config.yaml
norm: "layernorm"
positions: "rope"
qk_norm: false
init: "normal"
optimizer: "soap_variant"
decay_fraction: 0.898
decay_shape: "linear"
Each number is 500 + 50 x the weight over the matrix's rms, rounded and kept within 0 to 999. Layers, rows and columns count from 0. Numbers have three digits each.

# layer 3 attention value, 64x96, rms 0.264, rows 2-42, columns 0-95
439506430521437566591497483508499543554510439540523491481467521510499547571481474493510487507581485509509414496509482503501495483555524520574574496485570475586558490501461459430495501514511489577531440514586456384555521500424452467334515532485465438563542419454460511439477423482521523427
509481509457512598485500582436432515498504545527497555665519562415506588591640472460567590467534506458413427580565492437571520369426490453501485417562521444511453441477469480482502450494439572494520536449526483495476474470595474430557406458417486517506402526497632495567514429561479511426
510415456540478527487543589461429558450519507519422576586419441495587436514506517464466442493466486514416459527444410458543505444534497487509515447461443461553641536500487601560525508540506537479501590570525466404569529510514402472459451527471537507541504468486514406496524427519517505418
635562524418465540504437501359468415601431582441486475500505518475440559498474546588501481467505517566445533389457540657507480470457568431525567513404536493529436526466427500463507533404488458400434544411458522491487549509547450432506629474490495533501503509577530560562550468512471479537
536475502568500502458479533523481580444548468493483520568506609413592555412579477520447552424520473457579471559487485441561629501587544504547495561485623455467458495594435444494567417475493404539480522458528597503478408469445514604594444445458546453512492515492515469494428528544517513460
489435585477521580465391432541561500574522425523533517565507429492501515483504488474433479459466511493560581468484555469536470542558540450516541504455463460536440468462521555481464471625525503428519453587429438545417553457468576504535511461567476538566631428484514467530517440560490524496
415446477508405476493491487471504512473559427482506483486474521518476496533484518427482449421523552468521556485471550477549513407542533522554580457511481471493442483518463492585503530551550588484464527497408482480492467406496449566477420547508524440529466495492504537480509550502483381525
535465419438466478568546391444492546563478487556401505537428485470496428459466463571526401492461513442495536511491434522540561466516586463523525525517511512476408468526494587499478500503384610424460515615450490579558553444559507551444531368541544472536480518623513590525528457527500583495
498543489550545543440572571530476558470523506510483474493562502569403414510547520484497520472605488523530407515493590414580509536519507546494391506589404491469536604452613467541537406548571447493538505494612503527472552503484462452516457444501470521499478571449438440517452533531489443467
467445529421532471472499522542528586486528550433532494490415464442528453413509560446597438457564588546533502519579587496567471479453522482486453420459548503575505515511505501424501519499517505502542529516518408469567515497539553553625507545393442511391507483422443506545485472471508433475
440505493487577484402521548533495525522510523477489464411541500511552467509554539476514588416471422481457476506484493494565556511457410477561518459480540466470563574449501526498507483540509466375509443421545452558448515520540474548533469486621516450394458531515611590542472573520473503559
462459495517564479448461597581467548510561473582389443520526595561504395594484476445489487512520525473473402539535560556528562459488505516517460493475403512465492527474537561561477561519499535430467505534494569492543498476447451496507469489640480479518493386513543480485506494391518492531
439473403508505602407540552500483466436437607462603513511479461593567408565528478528487563524591541460450535536584457476528362521488513506483494442499571447515562539524547614498495519543441544514577516533464564509448462555467442539566500460432384404512481474451459443463485508528628458505
507474491468558525444459534474453597514463587416583434477472395521475537437480443558545411575504542571423523412502516457497562541376558511522435431468532546566469613442509539408598591492459465462507447546478476594493454531439469512494491482552411536555469549511651479473506528513546494566
524466512498453410519422435571533464523475457568513528518437528503469500468470509503530563526443515540469547428476532545527519415462471560457438530463481461417473572538526466492489498547492463449535497512452526531571559470490452598471478452566481530535374517507482492582613542496465513466
468526493453533477520459484494508528473531478375478539478574486461525381526464497484508458520531494523570397489427377544461569472421549475424539432468487454476584519642479554515573619481351494394640520497467473460482410501455457557493542489469404483518465417467558526505516525582567529397
488454534471428479421553400471491518527521470508572505520497498513549459500458526480412410494434502467422545477478392538550513452499605436472487472518562486427471460545419593525502577471461604458555523525441472547484507452470468512616519551618495513532476470523461647609458508517547546557
534507474488542535523510532487434454589470480523444473446553556451552450527549486408516495576541454520456514443520538548521393474465414536461447507462467520605520515479487466607558518526515466555531467455452512476508481487518506398437506450526574547512481474513565425531563425550437528598
545580503584550460500461457512466499458505502522460530525470527536524393510525546536555455538550539501492416580539473443455492522352409516531451478585454527544503405476568415474467562472476488503630465591464499474531471557486453592520488534512568546481547537496638494471509484508430462461
480529480565542503406373462627435485371511536471405454515513449527505425539482523512573561547478460468445460475512456408511521535531559498513483464503511484514493546519515558499480529507445494507493515557517471492415468492559542483605443419572495501399527483513549392551540450465407439572
517489516511467483493433490501476502590435454530516484501483481464536532527418553410488412520483536460541503405555458472581497485376574547516522474461480525420514507530503491457544553526432532511482417499414567546506471426496512429531525560449565525573496419474565541510511503548460541537
595553479488504516459525528461497488506486559493575505491515410599433511454452484453521475449481615621346449527485484557589367474386391501498552466467577501533435503471484547497535603399556474532581491467469529505495511522478427543572573513562439559430495529520617544570518523403521509568
481506434473489530429574517505487554510479489567554507530489574523487537461463554530494555528476581440446514493597533470498499505527481558464339489544540425525471531491572547461484427531522493476588569437485458542491536473490488457554499513533518396506491546457458422564530624529467460532
436466524387492450436561494519537487608442438531446471472446464582507500513502554562519517533562439622469542525489587507517472406441546371453522445511421610505473553517514621531498547606464501503486475472341474503454611417450478485452455523597500511528427436438581481442434476523544446573
500457450551580528523495492540557440374486485574591507478508472481445522526446464547525593496420481453456454424489436483507497417517553499487542475469463410522559464571485614512426497562498479568475559485456450498400555485485481503427519451534561457547462494405505552515475522483515461555
480563504472539437484508508446591492510533479450537514363434428467413528574433431591459427577470494519461496529464505535503490595496499538503511513540557533569530524452501646509519581470407527470530556548464428397498578526397548479489518487510403495540485445556543455472524573464536429454
524490485423491417474513604466474468530526564486509576593555541489461531583488454481493464465457562402524447426445474578569508410506486468515491425484460453433559524447498500506359495551497525466565420557540476563489440439530473511526479488482513531467594556434540510531544487482482493445
551513492566499574492462487575567558462473529506508477494505518431544467475475539545476518451533527498509420475537516568555500543515469561501432531443487467582531479413571527500517508546533387510523429470528493464483494406572468523499512436480492515572422544470432525573514501501515465529
530546505411484465491558535380463497492426548476533490526472550543514528486490421501517454521496551437461420600428492580493471463502489496495497403471479533490540459569504571537484529471481535484534386517479535551492440470439468599468574511540506519463548569518547581496528458430474561500
518544518363514455471554515451502396620495543596574496435469511514495471477498458553459430502395520521478620504427485547511452432462412479489432473491511440476476459475496509494549512446440529513543509490462527467521579531532553562434584536654527547584535580592538578590534524399423559568
545525463505539535620580524513464502498475405598515506529560457455502466464500535469474455540624478419463614516495433467472485566429545501530554429501488530505625581492479426537457485461457483497549506497451437471397516522482401467498549551461442454490423530490536535508469430375594485511
521515497490579382497439515501522563483422402494523532545496476534503605531469540523540404583419463452542572549559498419535443438432446465489445545569532458540499552523530470491489504454569533495533483438513502461424524522561493504590505492523493484422484485439507430599522501461480556474
542504508462464517517512493414481524415527455430526561555449619426466516544598494373418498538519533475481473544500514576447539478559473422490463462474521469557536453492542515462492559450599474469545466492444509506487504517557452466601447582483439546472510399507506402509540457505470501517
567430477563490456401580465501476549517435472614607475518599451415439471466509584495511473561544576447420615530571531478463531444516508467518495477522402585480459488558535521494407405482609480454453408494438557436532557462514531518599574501495462522451465476552544450463471486490510494533
524490488466508495584507486612441456596517492463495526379434606497502444490496516464395493502484551465524457573519502439536522523491545467453545540487474550509595591523532393520625425489515418468514432590568483490506524486515482485514523478515495550500471572535464439460506502445430477459
476428421498467475524418573459404522527387474653463511539576410525510504471508460515526415437492513485433584536503455518528481531537464505473566542422421630484469533446478470565541389512530492384551442501456552528478516537560498490499512494458515513494474510556487422604470491547498466624
434512492505501370463447491419379468512534562511413454425544562441538493475514479560461509464517540532477552395426589582591494431502504473490437561616532463508556507538474468461570510486647536549515481498597491516482515518554501510473481576513469468420532493520524484526575520530488487502
495552491431438435472597502499549464516495544490488530584496497457439490536450448512514568546523450543527464485489535462509490479505492606482519519474590565469490460510559527480488548462428523478570545460482463463523493445459510535569454432465556551460484579390502376496469590546424591456
514549472470460491483522534406445493505438585494523506365516485527502504489420439460541454446455448472511502596538488582459554440561427524437550511564454452477539545473497530481547456531523522570612437446422350494571389473688405482641457509542527581442521472533562459514598437517434479534
465528473521434535537593483542478442581436574536593519542499445417496466628492430497471559525472511518503509514394620582470445440500507498519518469554497484562428522480459477418444571458516411526504553552528432501546426473577520470647469455547521540540509492489550474466471511560514449484
487525546545489411602467473485526457515524464510556511380490504488482515470578501549507571519563559458495452450502513515508560577429534456503522459531460476529583522531511504519537507545481508475609455561515547538484493546525500456606404544548372580503515442418460473507474400471474477455
# layer 3 attention output (transposed), 64x96, rms 0.253, rows 2-41, columns 0-95
572472500516517522433476533528534557500514433543378462485546479527471431560488536452523517529577438392505441500499477483653484465514545499453531512508460476556544557435467584493536497453430550503529529537530499499477512543497491528502474453514502507497590347430570508517504398544517456503
461542436492487580505552587508492515530595542542500596521476503498488611498440404611467535415537558494441421484583440410465545459538530471426401514588490471469503417510398586527468485541567461517526467587576560395495468523570427532428517415561514359521483453503543470533501454493485382574
517444471534445521453481513611451552502492624527428539488489433405484544544585611406463359514480509537507458439555502423558517448587583453493487534443484490549438465472526579532500495586521430511537548592516476371524404456558537505514424484527525507543541535454470437484547500535516499449
497464401527550481445520402446400385457431487457521465562462514532436543541464454449525522588498555576470587457539535570521501509568535431663485449494528542447544452531433674468501459630519513433471480415533590533478532537529466512541490468465513463412482460578476501448568414485488464517
531567505531533532527468516529482536518517442509485531540592469565516524464515446422430438413382458474485428604502508482449554432542505522490590552467519487461511391532480493482531476375554504567465486595519559488429424533433484587605489578622441399432529473519486497470525614457444524515
508478510379499595502459515510490374572472517494575512579516454458548539448468479537449402496477464487527463548436593518522520481520494480518490487423484461565576524360538495410542479524582506466559510531496408511424588458548505500378511468523421545556491545575517497519526512554430519524
583526538510551513491455499497461497477455520450533613505491485497541440510499454493492501516583494400623523465502527508531459528481419429469481571451453497512542492465536503526392532497484511564483418484504514513430481474588548503460462511575567506467506539536495502376495479496479473534
461575513549502510461491439477542527565498475488460517557505543520482537524405453496530435490423555539449453446460475547590499496444542460579381500444429509466421546475533600447510350530507559504504499378569583544464520417670546458524502514672490541444567568491523425471463549425540489476
480485433506488549405493522569558535552460550401471535522527509447436498463459532464482497466498425507511545457600513538439509498509433492480551607485581412502408564492487469513540486403489487443458487516517434557534597610470482547497471591489573472509454539401536440477529442615486523550
539497464476525554587467505479598527502489592520549435442471513551484506567506535503595451536523501449502593506489437548473440509485553535485433489565488345487534470462546499480477453444505500562426536612485419470581497555478534488469517500472502443463469477543417492520492494505470481466
483438497543470413548490526461519502463496534502503471577528511473514484585538528526439560388485474482536485617486520541581496454525470604594445515473589493441426553476582505451556542426568525483483485492517469484528541463442507526475548409491556490468379483462532473393489530476514508465
508473479454512518547422587533442417600431455600420513538458599494497501475537517513502485503499499486416498526579569507455508550558466442406471538543486485506488635453501556431541509546567508459559476425523431565473462552486548496534461547482546474463474490445478458454478556481532434492
450420508509434605578481473545457587534538446417532490531501470460499487561502562548556455568605545579463511422408504489439501447497536539538583477501477496502458424603648484463494562541559513676581516504459450508480491521368373570406538468524496461488499459366491359500411433576587506471
412532442605533494478524482564483465446603503364422457470545560491546548462593392553481467520562559482437537393463567489499511524588499514528539514529485599533497570423607489442487492485473476506507523514479415558519590518467603446479531395515451451442434499524468441512549581517496435518
557476551483495500469447588502432487522484535499396470508481571528521463467506472510576504464449556601543464442509543537447437544444488509559458488484491551451448555476573490514432562445481494435431610525464550547500471526459512497470475497573441464513469564571484541516523420478455546518
507454596490545496528429470540533498457522487488388524528586423479468512524494631511533449509551455575502461533485503540342564408527568438471474550559492566408468541508551504553531520432366453466538512480557528492588423444540602485506504484453486514459512444565501463469502529500428366516
550474553501465429450535502447447586443464463566492522536455520429435557372408510444504462418532481501500450500470565617449469596537593508583538576505503410503532431442531535477395547503446468505562531417482495554470465439434540491457550430630566588493488544527458517538492616536501445495
434495474514468529507576509561387487554444529541470533549525501517536540510490537470517572496489483485512539464580541525516514525494519515472395429460478554556494511450534547483399487544458516508424497554561541460557478485382478439541477516444497563521467431409537486506493478550475541540
513486522500425494578486408522530493429543439469551480539547549494447477501514523424489546511514488516523435422612542407485520459537550541466383516579524504472486568465542367537469470551576528495534481513494496521480522484527543439518459573529467453451554561485486523580432473458479474551
479458482521459483525480530514457536417484462493540443521497487483624567501572465514472461438446517525428604487495600506493489537516552575497450469508593461524447536483426471462487510396507596517509512541643478542513435483522533438485451477466472500519582534471347516479473481519495507539
535497513493604528441490508602430518450529481499502441549446481421574522533443580562489601604410447480518451557543574493454441551521519473484534457516450463538413523471503474475500478573489464543557514498427543536462479450535561457528443506496453446525470410506424533476506571518452524538
471480497576419464487460457439525417374445396521573416456478539456535519524536410572491471558612502593532520435460558546527458502558448459490486500493503468523449514440524570671480466552573466542463559532453488513584505476461502601529523515540545490471429471472557477507461515522429503605
454444535503471458485483510446505520478517569565447507507438540613461575512515500536454491495475538381499503470517499487386493582429511539545527555460511461532473473454478502499480583537499429542525495568479469601510557508469409626395529575578539393615446446460440447565531459477466565467
492488518571524415450486498574417499541440594487511490500483644488482570599429454527511506618512487499460490492500467581489405433558501540518461513438559485502502560405619534569430494585577469494536549419426494441435652583458483321405461537518502612598555473506467468404436520391512378527
486506521479492499464509565402403541509428561469495456431505517502469535505553496516564483505518518556476478521457541449494449510460543466487522526477556512590457515477451497432514554504452486511507510481462498475415475480564479610496562501508514538489528503475611607439374431491530442611
500460595462569431414502410473607480542535492499477445475417482549441421469531476544458448567517502543530513519413537473473427537551610483517561517554489540423523528444562568474479566522538480458539409419554425404540527480535597516514453572478501559506450495475509386517517471438537480539
464490471440489550485432533485513449505564520522539577500518442476427481559531478538531490493442527503427576508543545537498461475488462437502512439557497489405489478450517527503388466527432503418658534533428421516506460470573490554514528542552553449555495497539488582455530509531513492522
512496529487571555454501546486497536527450555482462438552536512453488468547584505552492380488445450435538559443506498541470568520496497477564505579554487444478510504458492514487508513623520487443435502461537535498511497502414455515539510451525512420513530497502487472490365432474484586554
493449580437532456509464545491500526442478441494452476485477504432436541544546458464556553544558538537481511488487465454497574439478447542474492450541517421449503488537532636486425418580498497556588421528474468543486540441418581547563568518550481530513482495528586471539519481440396437508
463489550509558372483555524450398541452580496588528514548498574513382528466513428488504594525585467505522558512496523457509508469552529508486389460451501564579448441423528522501528385561469528444488530470434535529505583530454472509497492463534462535484387630504491492535492520514477586371
569503534497534484494539457520439442570486436557497544549582552488479438472569544549531481485434487428453456482416525506421527449578447587457405372495502444505412552424453481429513429471562472510554446504422480599504539454641499557526500524572540463484538579468466611545534455488550503555
489575497459461456514404571528526457506487466485481594547542489436400471597485390469531426534571492514485482451543450539508500410550501509525459452562495556641451514444506627533465439537472488502512527443498525451470450431574489461519492501516548409507597456558593472510582452506532462443
470539528428469521558509558585414501497461459431450470475471440501463515453534543467427555470466536472472491469541540552519590577467558503498456542473507529508442489494523473442413512516520465460466445554532568441416463471497519564561538449498452586445502544606512503529570491537454536516
518533518499523485494511517499436526405514559586433551491544536482537496527617488465457517500486523427458538527512484493430541462498489468486481492586544522557579535540483429482441474443461526437488443488568487434546345382498572534593518521446515419484482499444595499490480519534504478512
524517491437494533424607457526544475498381476513498429496569593485482572530527537445540382461466518565477491462459549622440477469431560393596485473549511481472525542546468574539467478555418493525479493489453561462484538464466567486551587392470443468558522566447502559492465444542523416508
506506394480495535558441536519458435432472504606546555444503473475548603573615542501539437444498470491457453472513390536428524435463502496496536528505481590492483477481488440440489573548500510627520474428515437469420488535521529448502552547448573506511487417461484532481487500627541555510
510478428555472448527399515430502550489512596483463527485523446502471530456507487522443443556449476488436456461440444561585526502506554525515550450524480495381595437575552515565600485430500524569629485541564461458467482512562545530500534514542382542492613483474498494465472419495469456473
542496509473450530498533474556526546463556517501443588569470565526481452443399474490476515426454571469513532448516436454488463505456562555584499557593511548577483460470508532453443551427415532507443562438508509507536504575558537544455535503515455476475496485443477397566423562455501475461
500499447526529407442441494561477548515460539409532540455503554462498564454431458488465430539446420445465516487488522560465536547511417560519546555511521586531474614476528535434406445556537454677502401495490445459475575566411623562531551578507451515477454529513551388481506491475542485548
440542401542530412522546529533573571597531544509494483486415486512575443555432446500455510462452530405604499575521614530500498392412563442530532503544554496478457473575455436456508543526532395571480519526454396441558511496611530554458469457463433455549576595545472440487459448486587510424
# layer 3 attention query, 64x96, rms 0.21, rows 32-63, columns 0-95
533494492508451494486514494477517499508624489515563488510515540513554490545528546392555570499410467450470458521512517539478556516490584461525443459471504522513517525509466462508534540555436452586559667447502494529472522571473433497556543510512459449539548528433440470559591540489478512515
403389540522542449548530562601499427554567572562541494487455394467492455498516523512463525461602463452530530455458534456501495506462418447397480496531556490491607549537499543519497555482531538407620528402460456620464507534468510511436521431459603446558475406556450560549520447510368571509
564556497509477573509508493515561555438576370479491517597464551554496596458532494486580522572407571512483434493539448557430543547494592408621445519479480465533462428417457500448408484557479471594489547543577567406432453507508481467564462540587490660401473567431499352436428531470524459431
534492510509474460505499457486521475559512528480486508505543492476488483523467487471463547508531381493399413469556511508599514508520501557448512518485531563476449506530530503587555535516547477485565593464504526529505570487504540467480529460540470471492503558540562563585542501538478463508
550487534482477508469476500484534539450460398471496482561410563577509531508533479527537484573399524523500515536483441474453433548476581450579515538469452493509451398454407490381481490563515444522491466476519567440490408489513488487593430533517486551465503484427522356346512566498544460508
486526496498473481442579498535532475523519540517475507492544501511444462553487432515508563428540480478473467503481536451512564424618376485418557514482561451540450518478542493550546508447486504463469455494503516587506503511550426424430450429582609454481483530627508567579536464483464506569
493513479461580525599437463474550597485477544443453525523459471549550580460477571544467436566458557479556626434530430475496406608366645457583481488464484552477510448486471453433471458645522438494528590474415464434596504477484488578516487571406400517504567453382502503434450583437532489445
492500523461555518476546542464483512508452484530519482485561491483535501519435485529542528498494500485460568468572520548486488513512567485479517501459518526531547502483464546478463515526518489500515556434548523523493546515482476492486461499508529496472493506498539555561471519533488533473
510483535443567533595474477500554530453458530413481546452519416555526567417471606545479403520435471501507548561448497452456376542410574471548480500423453509477543420526446476458481523569491355499535563516412465482524503487525544616547546582378414474539540515381489498434559598501551510446
498541448544498418543395471390469510459462375509580488497505508393586553493416481447459383624570470542400538537513511508527502506462544555547464507426480488540547450575404584489503515456506513552500572448546517473481521612407440510430556519457488492466487522414517445514511560488489518492
546450561523348483392549551466474444483537407646587504424626570555526462523554461475642533428445541448442460493528629380471552566577514462442600433563500506498493543413504539596400525434446490489572364514578546548385465490500461430523489479560537475397488536504503524525541527532456441548
564458504473417453518479510416522493508464579553520517442550512568534457447546463525596455546488562477560560465472497412493480544443589506535456444392497541507508429529464464501506507522456442461441540460430476509583546546488480463541507456443497460479515544548480506440492538551505553549
431508513460435493420476514537441527524511600526504479428414475531446473474331470518388487479561567539572488466492405439555504483549444444467606561466623474422527399578480551511516496495594389483511397451399520481350551502502520589381488484555543516513563551640552456526527461505470497433
506477470466462427461556542544575554572415435485494465462517469502591460498496548457445560469378540512543581546600573497583533563630519432411550473395588570588477578488597479561487517532458498473433457472504558528574396520474446484505528446555534478484491496544451490457532470564494552553
529458603479492531485471556445389480498549449452500498549527462533534405548510474550533604519469429534421488494479598556521510490488434570501407525418535561490571543450429529572536509478422522495423456631422549516419541469419491509630492508452530593562475525560525539425474500493413560552
499562475476555550518528495536483462466445455480521512494523606495573556480573571485579474566428522522516541517546544529448521497550467420548509483529496531586408464435490445494532458564500478521524570481544480485475513461540565557538461581501462530544530580412391497457458474394477474425
471490500515454469489542407570457591522424460526458491469520420463570509472442544605460389496507503548480452392499526496575548547536639509482473571455440454487547470505514510373510461529542533513563449538559452514503461433534494484474468466509492577509509578554527459599513464563524412518
515586527501526461509557525575520589495411448497484545449453537412466484526497521390478529512389518551402429394449501580469460539514500566521513483527451393466534534472505519453594470447532460552470567515531653505449502524622499488557543452576508546578483638569479516470397446408532455456
599490410356574531555454507470529582417493562517416518545447472469529523445591610430462495463463516463622557462468444474394439475428511465581581512488389498517426556577406521463610582529477614500492564489496459504474459492522526481508452500434436529506507434468449550397475511525496467418
502513559414480628379521432526419464557443458582484449484528510423458552585416519434428474546535505522511505453396457563440509521511455433602429520511503521433404556519540449431485592472495441578560576536527548475520521530451481407399473468443460537390560424516425480526564492525534519488
580447532479559581520483504532474516547461457474439477538470528473585524527559704498561463486462517464547408449498401510512509527394436491518495521510476450507392438484490443418597473573579514495543562521500511537425452466492576550534526531516377658544643422461445535449509503506451452439
496608447448566553558559443520548462459575455435488536599497440479468489526543493498483397466563456530426558491512512433457512475443435456549469487508486538430519383519411551434416593451522522472519531351502581404513517586568485453456524533539495475479527498407537553479472500517574450437
523496500499376466531563403423571501393393547569608493445497552509412509481571526666410506476451658441549557568544546421521551509601604452411516508533476456415536596495467525466454511491430526551564433485347522428529436425510562478456471456480468414585389576553431529631618497529551503526
551479539475447508457540480397472442454544448620508508504552511496509461519440476588501495377468533535509548558483535496439519497502424459522498528463536498489615466475434531520451526592502354490620532396521557413537495505467379462393424542535578515425592579532450476507496649472538583450
461639470482561544534548454518539452516546506544432506569567461519531512457563507502484475597432491514498495474491526469443434531439474511456529602481447535637573482447435502596497505533544581503480547545470509496553460440473429475465497504440507528447542520487606379449505411453567397509
501464424456533503607541544456558493552461490477456537487546467483546561578468522482600387545616517453497615398489461493493462533474497544470446447440383503491548639521522514466421521431528508529535657611398578483498557432451519451389447523507397441536579533547503463551439434397563536449
485469502471626420474431551467486471561647491529459476428459392505508566489449369521447435506531438552459647575447542447490442396458530583520441449423560521553467526574486570530502501487524544504498512471466435447525656544450500404441591522433531420600379336540548612441517536511479513510
510515445606585463478583512489527590530422446542437482459566506593566470541434595474532533458546539494472438430591503591507454669516555509503504507512518442519405467417535476512530420499597544585554697479661462495436422437478550520515481509612470537521649499440427440482391390454561487521
527492496458449509476497616631496457433538584551506510508519558522497571400479517506506474451564537563597612531561504512441447514425430445424510479582447381532525447504427530490518454488575523444589588472612385514454470563581432532610404447621488438436523559511422475442400512491427551426
494520492550603551521611511498475481566509402447472384397421412485442464536479579510589524597495598483540525483519520526402399540596422479525479550427475502412475626436520462411495487459484493538562604500453539486531433472509555441474565488499419571549589495587430465495518549495601477403
587495452530487484547594372467574574484436500524466483497499445540479544516560527424518465522511529461534628471475465458453504496460585479508601497430576546521538417546453514495542553530581487458474500471483443509476489471549427531470394427575548560443580552478432508501437440494558483434
456505492584464538537487551462495430466466530528531413397498501433490536464325468467389551558578423498468462451532547504497546473443508378485484520525535421365550414537506520524450584503498561425498520390592416549477619527566505562608562412569561471510521496544510535606435441522444521533
# layer 3 attention key, 64x96, rms 0.202, rows 32-63, columns 0-95
501495524479532525502578490445523481554430491517457498432530489541451559515485497506531474528502527464519528593405451487432519524483494473521467509496516502570482521493505474475497571545435448528521453530461519444503578484395502459484454480516472491541519509518568490508509567501514475546
501457474520416513486453575494518490507514530544535512481479498478537482452478427516536481496565361562605434467457587456554502441554430537514493512517482553467467501570424551520491484373561443541459530527551540497538557440619492490548446558446477444464552513534511513431525488498390532463
522572541538474524513503485509468521432413509501481496432591450564505507530470566484476472525511527481377486511472479609457510499557517553519503456447515431607530571420558426525454460541454477485449511529499487536572551518468540453436584431510422526480511468533435487494526584424536450509
493382443501439487497511566466474529574466465534550430486447550542556553513566487560611425401450527580631509500450517452558457487525423431507540517523475600500488416569461514469467573526440519514519518501463515471445527482533531496608492547418538528525506467497465508433595485493511602517
500542483568516477500524546502493538474500496506472491434562488434527578483406520525505426526527487494464544372611541555533526505475440460541514520425494495533529540474518515467551527569500465524562599434558476516525481492462528531481537447521498517503536482530446462487459535528497430500
522423524537482525491507602529481434571562496503499454570437542496532503480485440577537519546536497581570547559476474455577479519474449450463515514563418517544470446502470573551456543510504525538447461480564543472487476486489517438589552556436568620502409468483603522414532466512396623548
494498489537484479539478484495499510508503452478494513436549481482567416554520528519511508500551490514403496531493512510463495445474554480534427445476476479509535493475521543418522525492577503457529539509499465536517496509560497570520542433503478471472474478488483474570448515522487468447
506490468458519553602601577500565520581500488549589370541350603593521526471484494496508516549466447642538525505559432433467515476487438409456533548616412497485461436514487500539508564466473541623506414492515550455471458512500537405471476518568539525443480427512627569398573507534481579495
428483588535469483465458597513420445522502518505530511483534438489501460571570530474490574470490504556455481520552548447530466500499429544546435581492540521480531497534475493443567485429523542524566463521599484526487528417583469510554475536527505502483523495477476445516520516545544426518
527391524443561506473563473569690533545557561512551434548493564630496598483462433475467509469454451483525600463406503499449563502565442397414491485504514517548500541484568403634509484572496522458448420534524624454488542539375517361448503555450508480510396514502577485490588471403382473513
464487576509550533449475561485538504494507490434481534465544542510464588471433568503462531474466577462504467420530427488389606545493498480510541490498482486573546471521533371530454463574414477484483556504440421501454489496522468525560494492532382501516544559530503492611469515491504457527
385458597595483483504449566448423365386381457430514579476571569430424432511538490522476546452530566565444460538479485510667462420536568592627386521470597567455554441560469546470595482426559544515540514382569459459525492399599474602573512450548579492412454416529483446477469510523556564515
515433517475426509443491502533494590508445448501457347493581499480570368536535472448607496515518454479566555554481474527504445532423479448537602553541510472440605489421522528447482606524507560509483519618580507475329523560488374552552494579550592523409544410587497452502436386522432438464
514566537514549548393442519488370480505541469497561501395474635490547520579436419572538518465445510506492466498526554566497446545550510447468481575479555467535491515481518512466525433472593536556483525568526473570469478510465503564626549552514567525539405535521575473568506556505486547459
515554446475526399510496553517559431452455486532470538446463448532498392481512499404416475495559417486496544495504525463511482525454428533500382497497537475498601511430574527523592556509577609517531463532501514483604489456440597530470480462503536442436444474382485501408544551471456460395
476596514440521516493550516498524522535483489540564512478509495525549573490450503547484492427451620472537491439575493518400566581458474475401457446520407462571466491476503439575564456506471506512484531559481426505474461427503504472477412554492492545545490492474492561524506581476501556519
476368551507537475383483444531470540468518500518616478469460496527456569503412612456525395468490464504476585438500496520603480440497586545592565552463553503544517453490465487458521400458478433435587501406540511517489488434491426515578471431558554445400561634485555509466532466483480576573
434473498536530393456571581502493546496531539491569463453525523485540457509459554512512494500477555496464528485422550586584552527446551472466409507404435521611522540449479603433481389576503492340510490493600573534497401400523470493564506393623525412502407529419573491521454537452415548565
566457412381515593526516550433510622487498430431487519570410592519430639505387503505532536574403680474532454523451436502430484483542439419469586538453420480433474512536555454524549448535485513511460454516421535497527466567511508512524502520492505563555524387554522605617584568495551530495
495481546446578512573450500520544485593465446446385510462440497487387594456460535575614532551511429445538621494501470491492433581442563450511512456479432518568514460459464455367484471527460513499428572521506482541481568572544528554438513510463555506566549455505522441420525481634564507511
528570389391551533482531569515501582537500519426496455450471478533491694474410505414545416447400621463555447430583447491436555470480467438454465533503441407470519550531611437531456483563445526505413509561503553516456491504570444503431489561546501460552583567525454605538556567512534571513
558533466505492567614519436507557445414554511445583557503561489447495547544571508461515542547473451529582430469511538434413520489452477492553506481544439497562470437521398419543533522543434352455469457457321437488491509554495544494435467481435357476510497472417459449504492382488443459519
502412559563403480481490434395433534445539516514589530600498513412463502536518450586490505460536510569498580454365526590594471491538474571564676644496534578430445449580492554454446486427520560498536472409582453560474489417540444576605405515511590524405575596579578527501432484530522491482
572519549532533493500460516494497428537623431378440547499521552490573349424448458546433613454408495561474612460578504476442574491484508476494425511598440549466566425494503447524508549433561567536484538508461506520394490504470469557474447590529602421461468600578554440480448451493420501436
537485475337550504518487416495591434516504500509537562461468451506450412440482524525465584492461463452525532534534473472410482552480512494506460492543462486597520499412506378580534557498458476510559472536433445465520595655435552408416496502416453604556515501529547505553559502445463475542
511492497387591577542448450471499492499440459472435495522500440508401549531513547640487435526490546592521522438404474495447527462459531451443476539479472547659415418409456488570479474605520537489463405489461456560506493520530551496429545434433510516549583420512510509575595422521517472459
543514483482460569533497491542533496511500459498486510504517498549449474598564487416570446610592488540500488631460445482423465436531429527477472415437470512474435577541556493421575523557572513458498453573432507506612493444450653464427517405353448529501479254537535405501592388527589474448
439536483513542422343473530477480529563470551504513439492535497509632515496386463561523468465416622511534534465625534522517580526468611443470427476521514384525458526488516435573499402577482573542395599462578494466506500475443440514398519479585515560574414576536534466533436571444496587589
556470478395496537648450583466464596472506469587522564557458601534565405529461464557421500474497558533424515470552551401442657460449502496460363490521405467467590473484478478535516399542489442519570407497545461519535498473434382495542406574465441477526509536437506567498414507422469545570
561570521420587534508463496479500488597473469437414502478443470435490510480489497526526567556377493465579515536499506558510528552492607408562464556535473448508409557445458510499537567512538529387372533518636446561512535452489584464429436491490503550532537491526515472455671516591505464514
515465517506539606405540557366500495495431493456544530471488600463556541529452451521568433504455614499482465458478450619599488407505552462443629498523511524572549473456475517535479448428447517429447486424463523525460467498506463530583482455583574595492467495466524575535473452528493552514
483424555540481432470477502449503536464475611523583474497514507480549473523534498486529426490525370508460475494456532548609469474561555577557546459466512480459581461509394542480585402460559530474443549409659545449452512386581516555602447487579509496438453567436503517437411507405495514560